Part of a small language model's weights.
Architecture: LayerNorm before each block, no biases in attention or MLP, normalized queries and keys, some layers without attention, local attention windows, a smear gate, capped logits.
Training: a variant of Adam for these matrices, 233M tokens, 7102 steps.
Each number is 500 + 50 x the weight over its row's rms, rounded and kept within 0 to 999. Layers, rows and columns count from 0. Numbers have three digits each. The size before them is the row's rms in percent of the matrix's.

# up: layer 6 MLP up, 1024x256, rms 0.0941, rows 390-416, columns 0-255
# down: layer 6 MLP down (transposed), 1024x256, rms 0.0811, rows 390-416, columns 0-255
up390 099:470492413549460567466522525475465543438528506530463505507487551469560456446490570546488548452497536479521548356512507444548491438446467528436483566490505468522472515588500489503449519448448603513445459567497479509554454555479496580429535391436439359552574407544517482438470467562568487543514466482475575491450573594576492578519463505419412522471486533451491500558390473476450454447473477526533499516503528450478517509556491511490469496499593513466484506511509467462629484407461518573412490515554480590574553486472390542466498515545543559438491528535516578474460446474411522407451432511525494490461533515528551547484580404528533439467557551586423531591477497500446475546485606400593500546439488534574599521495566467518542448503560488509486518573481388493419566470511571
down390 101:462461552560459465488529478484487431460427524503522570578466476542445446500606454447539560381572537556528558450485490503480574502374508384455422462444471469521498519423554468527443555378530445521521405502507514516476601460538439550490511526461533506479545449587370483528458530541529495430548511493576467508498544501374553528571589483477450460590535523486486474494510521448438462484521441477549575667534410493526528522443412446443457573511526468494507510470474461460525524569545569445485524535458585509492570477495567521494500458468506470532557517511555511482520532510597521519518439485522516583447477436472462476416526477447595510480565497526470451565562603502461494465547504583366446557417455540467478537544516412508585507540522444557500525500473450529393557497491556
up391 097:526525548538486539512530505479516532447556490533598510405511559509511512510448496494535440491408503525537549489384548426498493444504458514563593524443530523507519454523525480496564550521445554518550426502494492463434535503508440502479425438546385503430467499487543553507467488478493382487403484478525512452472539583474466495486432572529431516458464523518464553602419452504440511485488510453491542512575567550435509429510477640491418490565497469490557511497404409491589503551481512501504523630456432474398507489490578470463442515415491496383447482611394576582537507465544437483446513499483516448594592495454540502546492537424465491437558491553510494580520494402474567489450541527539604422498469490521544514565553357462464465544514484489536570562420532543521555504613451
down391 099:474433586537564467528527561410585497540577457556527497420544500570437444569477554533494566499474503447359474387485489560517494540464542500527524480592537456626444513427464516540494457490493477495504530634581547573430530471523510531490520526505553505455501462511478467470545490498486526476497489504427538421580437481541480535520535385478498524464465460514541510469518454515460538498474503474436498542519509435463476515422522426512526554553468599489533453396371487526539476511470486531397402449466597431503490493479535489567462471574494570503576526524580520555468509575464498566356510516463543432533440480489524568536456619602518537479452443528526417407491548447479433545438515502486473570437409588513515505523502515445396543575548507457541471544467502481382535551555505
up392 092:571479533541453486532555537545517501463571471470434409471527474604493549486547531596509434543514463458444537439502488466536556496463510451442469503546486470538455524519497514464493461490583456507437518588497512554459453515530467472480417479466467445528546455558389573542541457484484448527521600528533500631473494424567525421540529546577407461535509476504505483519441531478518529582473450379485433502502476472423559422334561530485511465478562530493547500452517465505472472531540512599475548531480533539460479519512467564482390525556534521523489436466406480445470469453570455511527487496481462668443519474583463448488432394468594605511508552477499424464511494428490557491504499464513478501524505418481450541495666484435525499624498566469542538535549334508520500498521536
down392 091:450520565495540493468504578480435466497461494476564600542473508540530408487458555495487431471491524419542370537527488523363595478567508462500475558439515426558486482488461500471474498407468497521491445462494541478461550478521483429492570545501559467470451471487525494541435606474520538469476424486425502441480577622540514490517408538529452430499480554515583558526381522443629543551526498477492553539478464447524484527533534557516445553531544503527493486503537489512521557469545519502503364507504416467450491453572475434495647559589535519452518484440562590499583566551493505451479530598516494515492477438525485555490577465482499475426490519487374458493496464486479388479490501607540577531557379507481532475480527554495551484400504331439526455521508466471557544488569482
up393 090:518460579480478515488582514499469577513491452465482538580493454658488558519524422415582509565398583536544423445420553451481432454540523565536537397521547604521464493567502508541501497464597459549508508473499486522443491462440477426487489477498489516559459413436467555440538517537471540557495457544495499452468517466568637470453586581539528526408474518454505496568493575472487423366526436417439498463410550432479489455461572499459490547515461494495516491537470588522474443595569530516531482469430466466431510416530544511510524545548413476412513484518427455450517459482483542439534582526411410577532468525504440412494463466439495444482586541502474556472447508548517476492497455499498480491519452450636551537571526553453510558426484583495495416471601508478546503466534471
down393 092:473505573572595471416470522489395439487463544593459522523510464488511472480547454527498468497492467433543492499542488533545512476617436546491513532481559513470499451431546560448506566449509472606437503545556413511441518430503510519519458536490520478504533576421475432536572546484493527486490387560553474534512507549507526519510552498488442506465534414549545455550615507514465453508532510458454509484431524454533390498536449534417488425496488477454489522502482487548416452456552545481545505490513482514516463515432519512501448461505548463606524485478506512475508495468521469444491601518516489512455502517482397527505490447483534462444520474481583530438516529532543396471482481586435477565817481544611460539506596443459541447513592490435359450465575535550478487461553477
up394 093:557473478433490474467501544609527563537500411571520487532459429503502564437517482514544531566507555466460579401491450600491501502619523556491521360433465604476496499501437568447518422511505484491486513542427582503514508485464377549469524528431560467631483529531604533501475450551439453429501539623438465495530484418513591561483545518549576469563489481480572583480478510454523555509570453471502523505490421525423507471415444515450467584472588564434445428524494523518436502565540514533520495465466533470388546494481516557497418487508441410495550501462426462543499538523500538458500532486505522525467410475569499491533482532519493541525426481438536485504482581431485498412429551499446499593480621543582502522490422456449456633503481520502535478588486556441448544531544534
down394 095:505521414497499479498503529550532453557473546556482541477557495534507579468511467567459515455476600484490426435523436445450445474508547484461470472514544467425497474465439523461532473569459448562549418488511485470597450467524497409509438455590505478509466544478592505550565407530497630432491541485457477477467518507434572568558528460645572394546531494597539469417467457486439361529523393431457528518552451509456543498423539499530485430465554464538496526486560566457500473593543545469497468449480501412503472484552451568484513451441504460522486606523570428450511531548456458613525388478447601459486396467515561526525486476506563470493447528481424465646461546495461514455482476549517565556595465454429484518572570505520483532537468557516488455567536552444585543531520495
up395 096:556461571555515532558476548495481506502585450507478508554464522544507514522555511470448556465477546571518542438441461503492454497534521417534484472498525561583450496553359517460524340514486553548448425399417506502562585481480498539488523470535486478538503539530505544450540480469556452450481591483476581557463429559507536414551594496478547473486484487520487561425563471500471534449479525388473500553547398520482464498498499428549452500418485536484538521456534491510532478518448521429552539487498420527521576524440556497440471494592493547369584585511528458549436471421446535519558533517438560430531480468503487607511488446503535549524569479512437383562376443503549583513426489521450527500468553431440499608475488498588502565519519618464578546488567480592520562474614449
down395 101:502415546573477507479423506503490408466441424582479538578534479460518464503460495515441500494521554427510567534549407542531566411510528442485482513429497482442584436458483458479470536496443433477435470481491389543571503477545482447542387580457501531456481513431477461457491520546501508507357479597534413548533432474471551506502494506544515458499466520443463479505542561534597587561529402610554520460567464523446438566536518438513498556489501480504453448530481523519519560572436541549498453527552452547529530543545531440461452467556509503560557459566477451516462528457441564447463479484455478552515480476480441498510536506515490504496448353457433522454527489470536486568507631507500560576774514477520509439527573547435498499540550551514562543537469509516457451515554449
up396 084:549462481533400488402485499587454551448569515453550560528464516502435454475525494524516552542520528559520458466518467471438440495493511524519506530491467421582437556479515499533623451510482497390408504466479476517501528591541374538546517526445561558517527507502531480558453547597525538467475503547441499504453469528530503513418408577562518509469489484462529436466493539474407509496516503459594469554644462381491627445455497487477512533456487478577530494447489436466457443490461524426638497502431458501545374518493519481558527510499490438421477547507500504451530434517444445579487546471501547614548474536577433561547486491448487391487516559480425491440437463531612576484533306520536512588558476458464576549479521526553502497438515426479489508521541556470548486504520532
down396 087:586525485442591459559512425470496402541480506512457539471448516518443593474465493555491416541426672539478541513512489549486485452497582614513523446593509476534500421515439481437470513460540498372460472508442491545420495495520519485467494502584464496525471545537470486468550518524523456542485452445464514538422523440443474526593450521511572540465456495496455478487492444480581552453454474461425542478506482528410422452530416534455489519551517519512516618514527566529579463508435543433484564444547539564482575343503548484527547502526490568553563532474506541525502597553433550511519478428509500526538492512438585433459536458433500485455496407494549419513532478489559520499496381433488584523691516563558428520429507501443533397519467522599531460512494475500447507547554511
up397 096:520408499556387468527541524553405453518448500528430426602496544591467490532549558473579491503372475558541523459452461474513532486458455542531480526500475434488474537589392475465359477513570557556466494488562518489579457490488406388532522534555580570567527518551469455509553485530443534495461527474578430507552456442500479522490482466526484525485507496452554551477491515438463460462525516571520480530522599467514546463587528450395529505520461629532530594427580516445513449476478450484529436492430442446554501468450541444593551486489567560496482524513474542509509503510463519504522567531470442489506427494494456550444506548503439582486525492501457451489463533511540499511473507609528399579452508470485555560557590466532405522530509579437546489501525425431579517543704452
down397 097:490572654493506499548489525562533430477478470467605485428504390537517455467470465540522602466540462546544530493507500507537449578542517518488478500528475566469541479496470519407523478542497408560484435545419512584475556530512456504469451571569521491421560438456356392458591510575484457475474543514520561547442524526541433422499478562533448406487468427484552405526371504490488512483515548515453460555476498514482456392460529521574441593494405413544473433507437494509509575514518475548535469531533465502595482506486506476473473536459543572572513535435563515480619527552459476397511513318438542548498538503509479511538504472554507539464487543466532497465526571496512484472482490538612458504540456525545520470484487531452561406411505427543534455476574468474561538399438477
up398 112:612531448467505527566436515512525532429528349549561428480487453506481663451484403448493503480528489570474418448517504474563588549496485583487457472431472560605460600627390534618568461478450475556533437475455426530591535499534464489556477439548526466558515469464480427533552489441527488507512513548507496488521453536484539519486473552513534610500498423439511531479479445524472472530514540439491466466533370515505459493465521473409544538536549429526464508483514488598569542452420498476437526449568509551526373512409446557529544440556513484530430514490562548520493437464413579394467463521560580517496525465516584523497446577533458545561466539532471467483425492529512487560386519477498471526425595436526532559477499508528495465449475465473495515445519500488558433481537546
down398 108:508456559514420509500513511548497499569567503475561458486484567467520538597521422471435542481583395573542439608486489548507406401554508521490572438466496562614505464516468510513575420498499532409486444536524454526453602539580534492454518491544485512568547501452551536561578424586420546575549455474442477442533458591498605464509379468394503402449468526559500451534554396453519539434500444427546423470550463433529476359505494491449537491437457447490530432470478473486549558594481542580519459404527530531549439499551536521490513489527542488537498459574468460461512501571485522455431465489475399472537423465563514534562605476526507492563563509569485473477443533552524466465519534493502507527548585494504529426480527465529465485523581491561519480392448462441456555540490478
up399 106:584458479580496416517494452503467551470526423416485573483500474533480516467431528456589575502491506509590520541463444479451551419531490467447503583422451525487449463457440499570436489412385510491532545485516492497477510461493514455528489489479509579541454410596556499484538508474486557451497453522524498500385470447490541527508388568493423536603530506470416478494527460460441544441613544487430574611525539585438519458391516501557442556426593526450556515473497516534519533501421502530457477481476532447472490422497505532600557470473449504529578561492570559472538491473474561491528566521409503438528553464522506538492540530493553539601441487533494492498570396448491592439385397476524537459431439537536556488557512419486540467447475578530548471527568472483599499584513623
down399 106:531565481434499560549436514460613430478494561527481534574507475504457472496463585549509627461452455461457535600555515512610516517474420491536491530583434423480482459520503467498624492475532423503515484453495599483539517569462545466488431491491352458458446607570464489510420471387506589547534472554480473465440495548460435484485536495477492491545423481505434512515494601545498427440465526478472525506456445446440450569474484449498485531560514531499475540441534543477556511463402453449517554480339423548486397535532471531499515486497641450563486406464473507517420435485496580558400509508468561541547473541519534428486552543494501445490508527544570486498451556516536480403541513576516494439519504497491564420574559471505558542592611475550491438487550560506503504491537470
up400 104:625495450510447503514544567479479445438517443549502540528461477517474476494463567394448550490482595463442487441512432491526476551510486500547557481534511473522431506533552527531497543570418536628503435599487471476552499489471422525512482514538512441541516446482443475473453409516563554505560506589478413533502486551551522429483551424483470464491538469540442509495506501462516499537516456487520467519558435488442487485486517564489541509484460455492566505572499440580449498460544513463436509568470520574484557549379424400530554477456362622518468468509502477528476447492405484454455402526521581437467435505541541466386598494460566459629454464548507496508539464538610478459485582603489476494488470548573466516533582370603583559556496611497509482501435524528442434411542506
down400 103:533604406515568549532574444543548499561469549503432549485510503526589528454455513550586439465403536464452550531584497499535539536430535577489467502455461382393492522460486492469569494540591506453459450534495448486502443397491486467465493473619462503505360511570515528516509470559515465507445449493469494471496496410540469478460449413491569555477570461507542496498532521459557582577500418535581448472557482523622518589478570485544475575392520518595528573457484493444534482596407545509542544491533455474506524460495467501431442483495542571461475531506454486432500461497489474527501494482427491549484472535539440464617496513477496521457453491523555444479538447447533480325456510435522496470535532557449594530553477512456508514401458554549515482621425445532500620523467486
up401 100:455498499521465515472488507527474545463524451618479448461467560546558457431531588525542537495487576572655511559560474491503500473549554456505528551472513486475448575484495465492463541475496448559519472575438508537404466437550397423440522510411493519537477420443486475499483394589404469480535457482491491520513511536569538526506519505417528523524593519560572507540634555524529511495435506430488459390531433503473446422519614505512477475514550522514555543477494417541510546421454458553580534485477412629423446551473488500550509492467545539541451477486524568546528460387517464533501531487535434550368539539484455477556502487522510456612519583479400510496459427526539542508446540434500474474478469430529535489632535556470451609556494506493420494570491378514545476507516552
down401 099:503576461507485467577542467439528553574462570489484529523521490488554538574474532551487547517414503483557483455468417455479487508511476521526523441412569515588452561480564499462561504507511546495607445495513369550500488498506573503563493482598389539502442556482535462473584538477469500454375534429554586453472509497438563521587540590463514551374474561515496496460437401490441495506473456504425513469536526481507569528441459533577524517504547475554530495544491537491448426650444425511503558507449536494542526523463456481561559494492454584410486517461533416403557490548527438495518400518483549393487432450618474490531481552532497538456483453477346456572452486533530534515487492617518525477524439465460489447447492528604594480433409485548522454448488507480461547492436514
up402 094:503469517475527455489416471519542454521456445521538537544449588512403507443465532413501511493533426536477473556594506474496497456459556510473424448404567466498447509474531586449457422516472444424466498452516447426500506558470509420513485529472499544461468497540426416402501567507518481567517528509477438493514594649568557440597541499539481453549593518498553480487559469518415499525508524515529496489550535477514428497569592523435499531464481481505475611505577549477455563468493436526560443530507520490454513446451557437419474495493583445549451443601512553475513398409483609534442513457502501496456433548516556476505472512611576534497586603521444401501531526501447515559512427520501517422467514453468464550546490474430536558415343494391514418572457526518542554486556543
down402 093:510505520426482491504555532487443478480518497521514491451486587467548467523599512552489511479518482521498464506552506488538504543454455606535590467544489580437496488524367401450533569517512544438510417588389400455444514530458551533482486442482552491475506556533435491497512506534575494502630617544560555485526464493471386468533442548512507545441488485556543477481515536586537544532461497515467523447452511487379510497519518567527490582605415426430462504464438431521420549486539562536534559515456594504473521479511443461526432463445633520510484496529446512648483491430482524468463546476485450432498529510488484449494523406460467510564427500528537496455581536469438517465503452532576436459632473532560505534530502557392516541505387512392380497510516515481399485455466571
up403 089:531499525418535468469505523486499460554508489543576581470520562452503517505514439506562492543371526420477557500451409416562485470535481586508408530413546569491443540487538533534516505515565461456356476565520485585473510522441538467504471427406517531456499536530435507496518511508437463553499481512427467508550480474422535553533515615561520566525512523434502481525519442542435458451409531486603532503547530478414608421447537482483568469426471585543462540609533452496488487462556468513498505560483426404562480485525450514632475595585424458536393361542513487427558545425577517490478532481501515479491497460507458439459443490489441527566527458566548552494415526459601517463466490543427454522534470524416578451593454482508534443463500506503564465553523448429520496585515475
down403 092:486529467433464459460519467496516452452549512460440588423466650465586502478506455461545468484476562570524595528410518392476534483473384446465611463575532488509577473526515542537420501454512544472436456464561404522474550528509524511588495528572430467538634456519504468490491476534434519542437524512501431542407606537469529525597461577480510444430496497511443498584457537461527524518365429520523510547510488520482505477395498428557491541520488574469540536452501466457471522495496626505511495572563536481493521444460469436460499550558558469463589499415484408525432448513506468496564452543508552519469501480502598534468465519468581543516498493396510436593454452481495531485527514503474549567658573539531446481461513464425561504537504514535420459515448542471431539402519532
up404 075:552490550528439581509532468597443434464522500533470513533519419477480468429541536430546569518500460588476544502530506446456515525474451443439485502561473552521518577542523460539576447528477542511569577368445459486549474467460490479445584539579359495522486449528498559499551467429489493437466486506440506505575441547492518434481552493497451410428477477552507468444475455479486531524506457431568467574477523471534536480434533487435493438519528599550500425503551475506476431548419516509427528479495497413394502528449598422578502434549446481453515512497383562463459511490605391484579524573602506513625463454511472508501522501496460515544519461563476528494449441559461507496435557464424622493612497563440546478475478422535550557506461431444523406464544538572450438585444445
down404 085:483513461455576430531527504507487542601454525514528516494484450512472467526475488557456507461537480439458432504488468479428490507497649534588496472487584478490511529495479574378486481452525543521436424465556458485470501538534511519560525493429665546394526576455500501531500549568513502585508450507503536513520538423456471513504482486486510515575489468442438483530541482540510438562456557506458534452416486572454426471513545564593463539435492440434451614473487472528508555479518450488423465554466510482528470474532495483396453574474504461595549562525550434452518476470414557488449487454428482548353584491442532488439431533467422533477535490568548422432592583497504491467566491605414457518689478495446482461520506550438494459520553468479496516501570489482524511438652517
up405 097:528501521523522454520600540473401580478519496495532536459451504569482563486578403575516505492474466507527408503509455506538439536472497591535515451534586541562469503468499549641494430406515452472497528446497510441474399478441531510449516460488456486483502410566455492465526469475467507492445516510483574433420487497540544548519524514433507497578546481566493458526527442443462561366503396484481526506414536401398548441462509562465489422553581535410542656570487540649538575564541445609475498469469456520435486508509464528591454521517536514464557455397444500580464578500528501433497563495563523475544404430549492544494474434533443539507570475498496513556439531460641482472426422444534525443524499474546451522519474464459531540434489512504503523473537455594463505498509487
down405 098:528451549539509494536469540513515518462515373517489473451541511472516545441475498473468545591450546461443470516510445375555521513453427520423521515500502466561542486486473513530569576608554439569419553455501520504461560505518435447409524418573508465524479549465518539525520459530502571458533530556522521535534404447484603538490461479467447523469370453496581531390420488571520478500463472572462556508480551431375421458536566454535561561468571488512517480500439436422441514541488396529532519486490531496569604565490521524481400445581482456506535423439475495529448422517520466456548504490606489501570462472509450491548553482461469481507506506437619540386537574535531509445519498443472493527635481635576582447492490575485476544539543434591504510476574448450496525532479500
up406 094:564482596475460514491520515435443507456504548474482489523496475492542519546460517490572495448461527531425454397415408499506534362378481455463549495405469494459528533575491500489473503522478439486491560549543469497549450460500373457530561510538487537486523426543493441420530478521432454424478528599522397559484527499439461440535637569441467517561540426580569526543554476478454570490452453508480499512509521519529465515548551555466506498472492495544546467421404431552529462468494526493525423511498509538452489534397441447515508518397468541484486552553489536532556555437453403578504498433513592560522455487537549413469430473456507566568514509545503481566567469570589702432471529511486495479511497557390462529537491477536565504560471577542504462460579405482495569483516427
down406 097:549499456570401466535428432518587557519533478395447571463576553526463475449519423534505558384539474546450445486557472445462569444641593448493497483496535436603466534486613431525555518508447539409552439539539428457544505520520513462433545431516516495546420497416496517498422541506533480473495495425536498444557533559481461544426407551502532569501451502529470419524541581463495472454513564544473519535439599538516509450473547450529512554537566428433477521528547576527517507429556410512531489485490525498562535441544516576573548586429427469502455504573457517452463428466444478509499441463459527510450475471541606460466487552522460428433564432537435613539624426596519456504479566585476458494542440503420511444469526554521485481447503514510579514489514517526517474476467551
up407 114:499414466546480500352503566493486562525500495553678409483414502543458541483503490447521508551487460546437510527480398479584537464422484534494416532567541546533352471493505471494529428511532526458489537521532559549464575593547501466489452484521505479502475463519482450411538546509522405413519430462474507530457397497501568502421461524586559475528477433471492590564482439516487444571457499377596431515559545479476489545376515490435489599560462551440512483548551513481605507477556543639496500590485496482506392459396432486516479495497547512480419464450500608495526543514431449413538456431544546515503572472528569473468418550541543531497551495551521488485470579498506486483470554545517550521504525513450559471520462449491536569519488518483576534501529492465490596467525520
down407 110:438487461462551524444621568565422522503487525539580453513593482512371536492576486475600535479607430569417485456502497586495525517455488516472462460474579480547532555424554411481374560421459548446496501518489508597414500516528507444478437496480473469479538540479575537490497524482456525503571505393530567492508532542458503496527398589441498437509470543575462445579416520520489412501536481519442494471548509469453378582462537481414519537473468513464466581550514508519532544535533419507474550561548566618495469525525457549542447565527552552561445549487489442509588498568427476455518461512530498533474592441449504474424490554502571523491511502514420386597546511415449461458501612478503554487529441565475485512486414486450475484468436457463567568502520500430476556431498529
up408 109:509491415414512443471509492411510497485410472545625539538514544555527504489499529486594512593393557497586508464609533416558426436436457586544496564593454437462510605582539448480448420385498489500520544474531490477544496491476491418486518560453485495542491477531587490430533563543493544484526475516512541463502528517560529478430489484475583537501478570449498461486488513520426403534495499450493498569625494410542537467451493565439522442608491491547512594485488556438491421501508509552543569493544484466478542516456493467500542507462536634425548509581393544461439479513458476521511429424502527468512490467500534489411539518518468539465617508532470411526395538532497471517496533498426470508464474444527477527530558414609491458467531510550539510541486417471532475457680480
down408 108:448473501520542543477424487526543525456460464534526404490472454501516596484546578504584496472535496496530505509451415589515514521532496471539619443496411514539513579468609506458527476486376496428512439420495523473509554438478534568537476535512475629531464548519519428440459598488592520479568483573454520485480435525527479558542391495452421564511515540418408566521539522496453552540553539453509463476570480504571541547539498456502457619520498566448423346552428539516453502518465567461500487582538486432505486477468466424449586576466434541552508538485429525501417477478458505454483423482434603503440542397497593525522485441452547458522422577475508515472514460513524512460482523507539428582362566506519544462493429464523508551505557531511428577509484555560499411493481536
up409 099:518514440432433578457511481539567486532570589544519483551518435517501473474614465537512528435494549481549530618506483435549506478512574464501441534538430522503436496557558565462502450482474483586470552509482595452499476532526444527542537457489481460503499604481490534498504378571511423499527472552448379473589461558438478461479509471610581531452516514544505532574457459518511415460503434468479412461436452531504602494476593497469527513527477543446552527421409420479560486570506506441526566552530395399460468467490457506569502494496505521554450477444486434530523501493537520501464575489476611506431486406512486437521574419435478581414557543509414484445462451421532500524568428505574568567437505504468473531568536511573406519533553601363523445487475527550529457458491533
down409 099:499573449501560460508534442626560454476471551597421567512363444462543472492481503472556460492439514483503496481513478543446551440532539399463459490505527460539564547493583453467509398416487512483483490440546533467518460479573430497469551483501474488502496492498471549446507453529549562583438551491533467535546461526466416399468533595534487602503556582474602464433493477486608535472447432495531562456375553503519451442496477460578473515506523520469534422465493491476436394523474494377594549588509501483527466512541489480472445453521537575491567435418523516481433488527516387489508595469473494526503484512499561492417462425497446495491444526532536528495605499598570519615587551469482539564501412515538564501506457535423574496550485411546474476499525559515591492472384483
up410 093:483478470594459526565461453507542465407574460422474521489470510546475513417425552410552470458483585554508443405513523461429432564469517456435497496533444544454501477525432426506459507588432551583498531513611399440462475508551524551485477444431471511531520516417472424599536485500461581534415512487528555499508500501467489466419517607462523423460530477515470496533506590465538431450457487526493462492418437460570508496449509524508466452559572478577589550559504551566511480579431484487454445459517547550539519500534516533545434472565533565427587430511404493448477508471487618520430480540455440558550487541519597483510633491481579513469481538521414575582476441454511483433557513519547569541454539498459548583494433539464455498478556571483468509547556448613505600460538448
down410 097:447446528470496409500482560499527468512456449436448458400498422420452535509495518532494523520520535530533425482503515561456512471530530543504525483419576410510544546526533532514508498493519423516481581493421482496444434563509486476535431512474508562464550442510679531515574509450495470471521456391505441528493514409414524482517531376599497521462553542445499538596521559489478443460402529549490504398462527490573636452384547480422521562470523441502510660433481592535488497535489528420507522570478474514549426531594479487441571603550618485438464515478522480587502461546481542511513427479491562528489490404519439424485568514507550510480501484500408554512473523516512489558474516502443479511466554499459550416501449580532625488454513565501495424547570482474539423515496534
up411 090:506410557542444573555531463494518478568510605420612482481379412491483529459455502493577448492519462570453578528521371554529496495467527617585504434521496535482507513566420563505522529552494463498465548450506474501473411461398465499352546468509509470469529463498492442422472403422428549479554575459400512498515414538587557499470561528539445484448463475487422503628434451507530557507572471482453571463548585514422633493491534457489523517463466426531526571532457427529485501497469499537504458505509470495502554516459535519495515559443534543389516464432547474570528421547516490431597531528526491502589439530601541465480555532562448580505467541551509458464533511565560492463514563460520446498514506408489532590459510490469523497502490451397504510531578520469514539463567479
down411 090:423500509435553391592504484504504401492423560492479444494548464407504542503507508531625499462554551528461452420552516593496491572490433544551520500541503522476521472479539435455548399506462498590487452464456497464480486441540546544550512482529636517579527525429576430605488562448419521595471426398479528478465474579420396514485499541438518432498524491462558509482550508530425544531455408528468536567560408582516392583500548576526502538442417418430507650489441508515525536510465530488510493542533520483483565484519551510480481423475542479553557560502539387490460429469478555492482571520471573459445462548431532504484457529546464478463500470470468526541560606461501430463534528505405505495613517451477444470479560521509471437533478498504475565469491512421408547471526523
up412 087:466501445507494469457582511554533581497554513506465442533594428531491509505477398505476488449426516428578416484601509422592502509507507536481446529533506506507430478518532505450442529529588530543569477437545479536487520465382451409580486460649488579572495505528451513445535460513499494515510532554496429524565569510630601598518538548488470395553556507419526489563504470480463390543481489364459415502527496450569475497460531497472442414559536420557453448509558459544552380449546446482524448488444485466402464458475506418508506580549527549378473481464525571495521472476508530493456511490503481457551536531567523420460594494469469521474484480506497435384491517473479454569452553484603502516528468440537503566491500487594458517544537460489447462499526564609535517462459449
down412 089:535542525521484450457317431516497426604525513535459513578515502515538432522601507508524542502445502443504499421562486442497469615565524506490455494508612480426469506531471483450538521470529535482524463476559503577555425441476495469570513563531570459428534521534400496498581551520567497508510378477455591439463518459451563507556577491565412466494475495540507504600480423534408404534532457477489572477367484550388448539487516507509497442418490438505383572532512478522463473586487488547420529452506504474444497564566549538467496434478474557561510510557454497507519570529515536442502515551482449516551454436469520498452534493495547473466525459429543553511588484485429525499456444512474524504742427546515500501461499441478485488541442555497498467440534530541511465507554454
up413 107:552489568472576471548543518545483437476551481452434578519445524555433497494517556516531488569476477468462542581433351469522417472477558524471415458576490507449451450369544485529553507518553482526493489441505499537542579472543479542430359461539462517556546510521514563435562464432442486517509456457523437457485466412518491545443594537496462462548570528506477490548514466422429475466450532473480568491487526389478567514464602503474608491406529507531529529443513407465425473558484606467425497534494489533577529547515510469512574545486512525403519506447387467521460519483517368450470455486521463461455499512611535513556605564514436536486558567492529450478548528524602506546536521481598568462432611525392526456499467434488556554540536454469478489524442472550479520590512541
down413 105:490546526518507526490549467517561422554476489489503588542484524578488538575550387589540455477501469585429506529511498552642492538493509416550469563449427583527480529544461485435487457586529501482549530512495571367472555484569522485510545453477519451503496438456554540443444529479493563491470432547489617495523468543511510466547472431458643491421476397482528500484552576516535536516539490489415536580411527410527492513576418545489467534513487409354425521542496412543556530538538630525466444536457475545425471568450469415567490459527528401556604504428538397546504472433518520549495482480507509475501487522390473533539490490483480512607543532513508519537516487437549528548519532562566554415481436481504422483514449501501460485526423479418423490424464477452476508463526493
up414 094:440425630467451535453441416492518547569601499480521477464456448494475606472474448476512477512487583519516530451448490455470462480509524547507464537527529546439447466536454500586482464640412434495470490584412560533464491525453507553456553511546501531567423489530520463456484395483385530570475468478506445538486548523458486430391527494524442453492510416497446491478574562531539538506516512517423585553428490575563512474480562614493500488555507469441565543423499496453438489530427568530567504492497516456439549472437404526527508470445529477529474400533459425581436468413489552532414501550424571519526513462530506409491538550560611462490466432543477465505525467500546419574426468499457476480453480518586651529500543496537537458531574370518518535522523431564504517496565529
down414 093:414482542488481458460583508439504466486506573547537468556530512506529477479500513514491484576487477549499460480472454480467478449458449468479438480523483554523521466451483482513506459445549484544453469518526475479525441519463499448539497477603488476448459506485510477561476624550485471432520609512460488521609418546595544556585535645453447516459499540511452519439521490379491569539539544526467502441509533372616495574480505517445522573548530413506582463519373524439586454510487501480510505409501500449455459529618407489512450507542430461415462601494468562537584525471497492541498495494592548423498599464590507505517490547485432538462580496543598559503384454532560451519512418447439559489520502489525573452531641500442358490503413547462515539500454518568464463513460534
up415 116:499500473583528619558522539521504625499442502463474492424533484448494522519565489503540482512417493502565481476554527484554461549488579590512401448480454500509492551572346524495554490441466543525409567443493482436567425501455396436478475489526471505493478534445502567447511480493521474487571534489476544462448595420492488498493481519478521519456488413483567521505469589483525460484460443470464436529613455505496544467424543464509505501486512460476521530481586520458543556528444452487621600511549489440522519539508497535493536458556507550440519482508567559535370550389490592580472524525493468512465432440434598508456517546517505453633445605422504555529414498515476512518521465543513582562463418476579498536477480397554493491439524485442522404573549387582578488550554561
down415 114:535677481575539573426504553450502549507535527496557460474522502519492540462598484522438493525435529503443484406455516465493491554558542447548453484507472515493454470586495518503468564509508500445495454486534499531512497477439480393539514429572518451556452547377426555462519509515535468552541568464473517569446549519453447616427563407544508466510531470575430541568547467436489450508485435481506465514421514457574392463461560446570508553541613474451512502478480495458603545441541511393551498518501555499529451540462521539542477422458479386463548425521490505506480594536482509475497446515519449514430533491506557527492479610548416494575474535567369550437473474558616538458559565485514506411443492442580460476516514512614506495494484549430457549431407468595514481440504499
up416 101:495499461520489624471458547469496570409543552488528550518540472513557508502520552463532559526402503554538505541403509508538578427386537522494462508454522516572417478492402510483444454476542434542490572497479579595497459579403470525473513503436489394541426543562523606511552449486452453553512546524495545433519538499476553471501547504582489343547435550511463512583548524470486467519473434419545463532512471534470529439491509412532470440560430467515470573488502468490517441586454501528439471459566390496532339402481528492591496462491493502509469516470485472474547509510330536379461584426546500444531490483527477515519519491528508533465493565559462597509542514457431574441514504570486475444521511417420465501553476617479506495615454497508507505473544482513541506478505429
down416 103:484473571502539600527517562469440497492429583464578564506540461481540401462592515446533450437466579407522554534466486581546580459580544472467518527460490551508522500421480484475508553492455510524511436429426522620436488518536484510527583491497550520438495393533521500520511491389577477470505460470475523548457424460489525542521443475460470421429444468339528470457524472486486515496400543569536534513531364477608480526506516406517592441509514524424533444517538511495485478547501533443540536406524438493497466537536404492559457467529422527624524533462462465450477407479497571415535489534495490474541459571472474508487572378611518505540456427508433463536530572531553432587469519529551522507528459553430539544520461597528502553561549587457466506539505427569481473499479493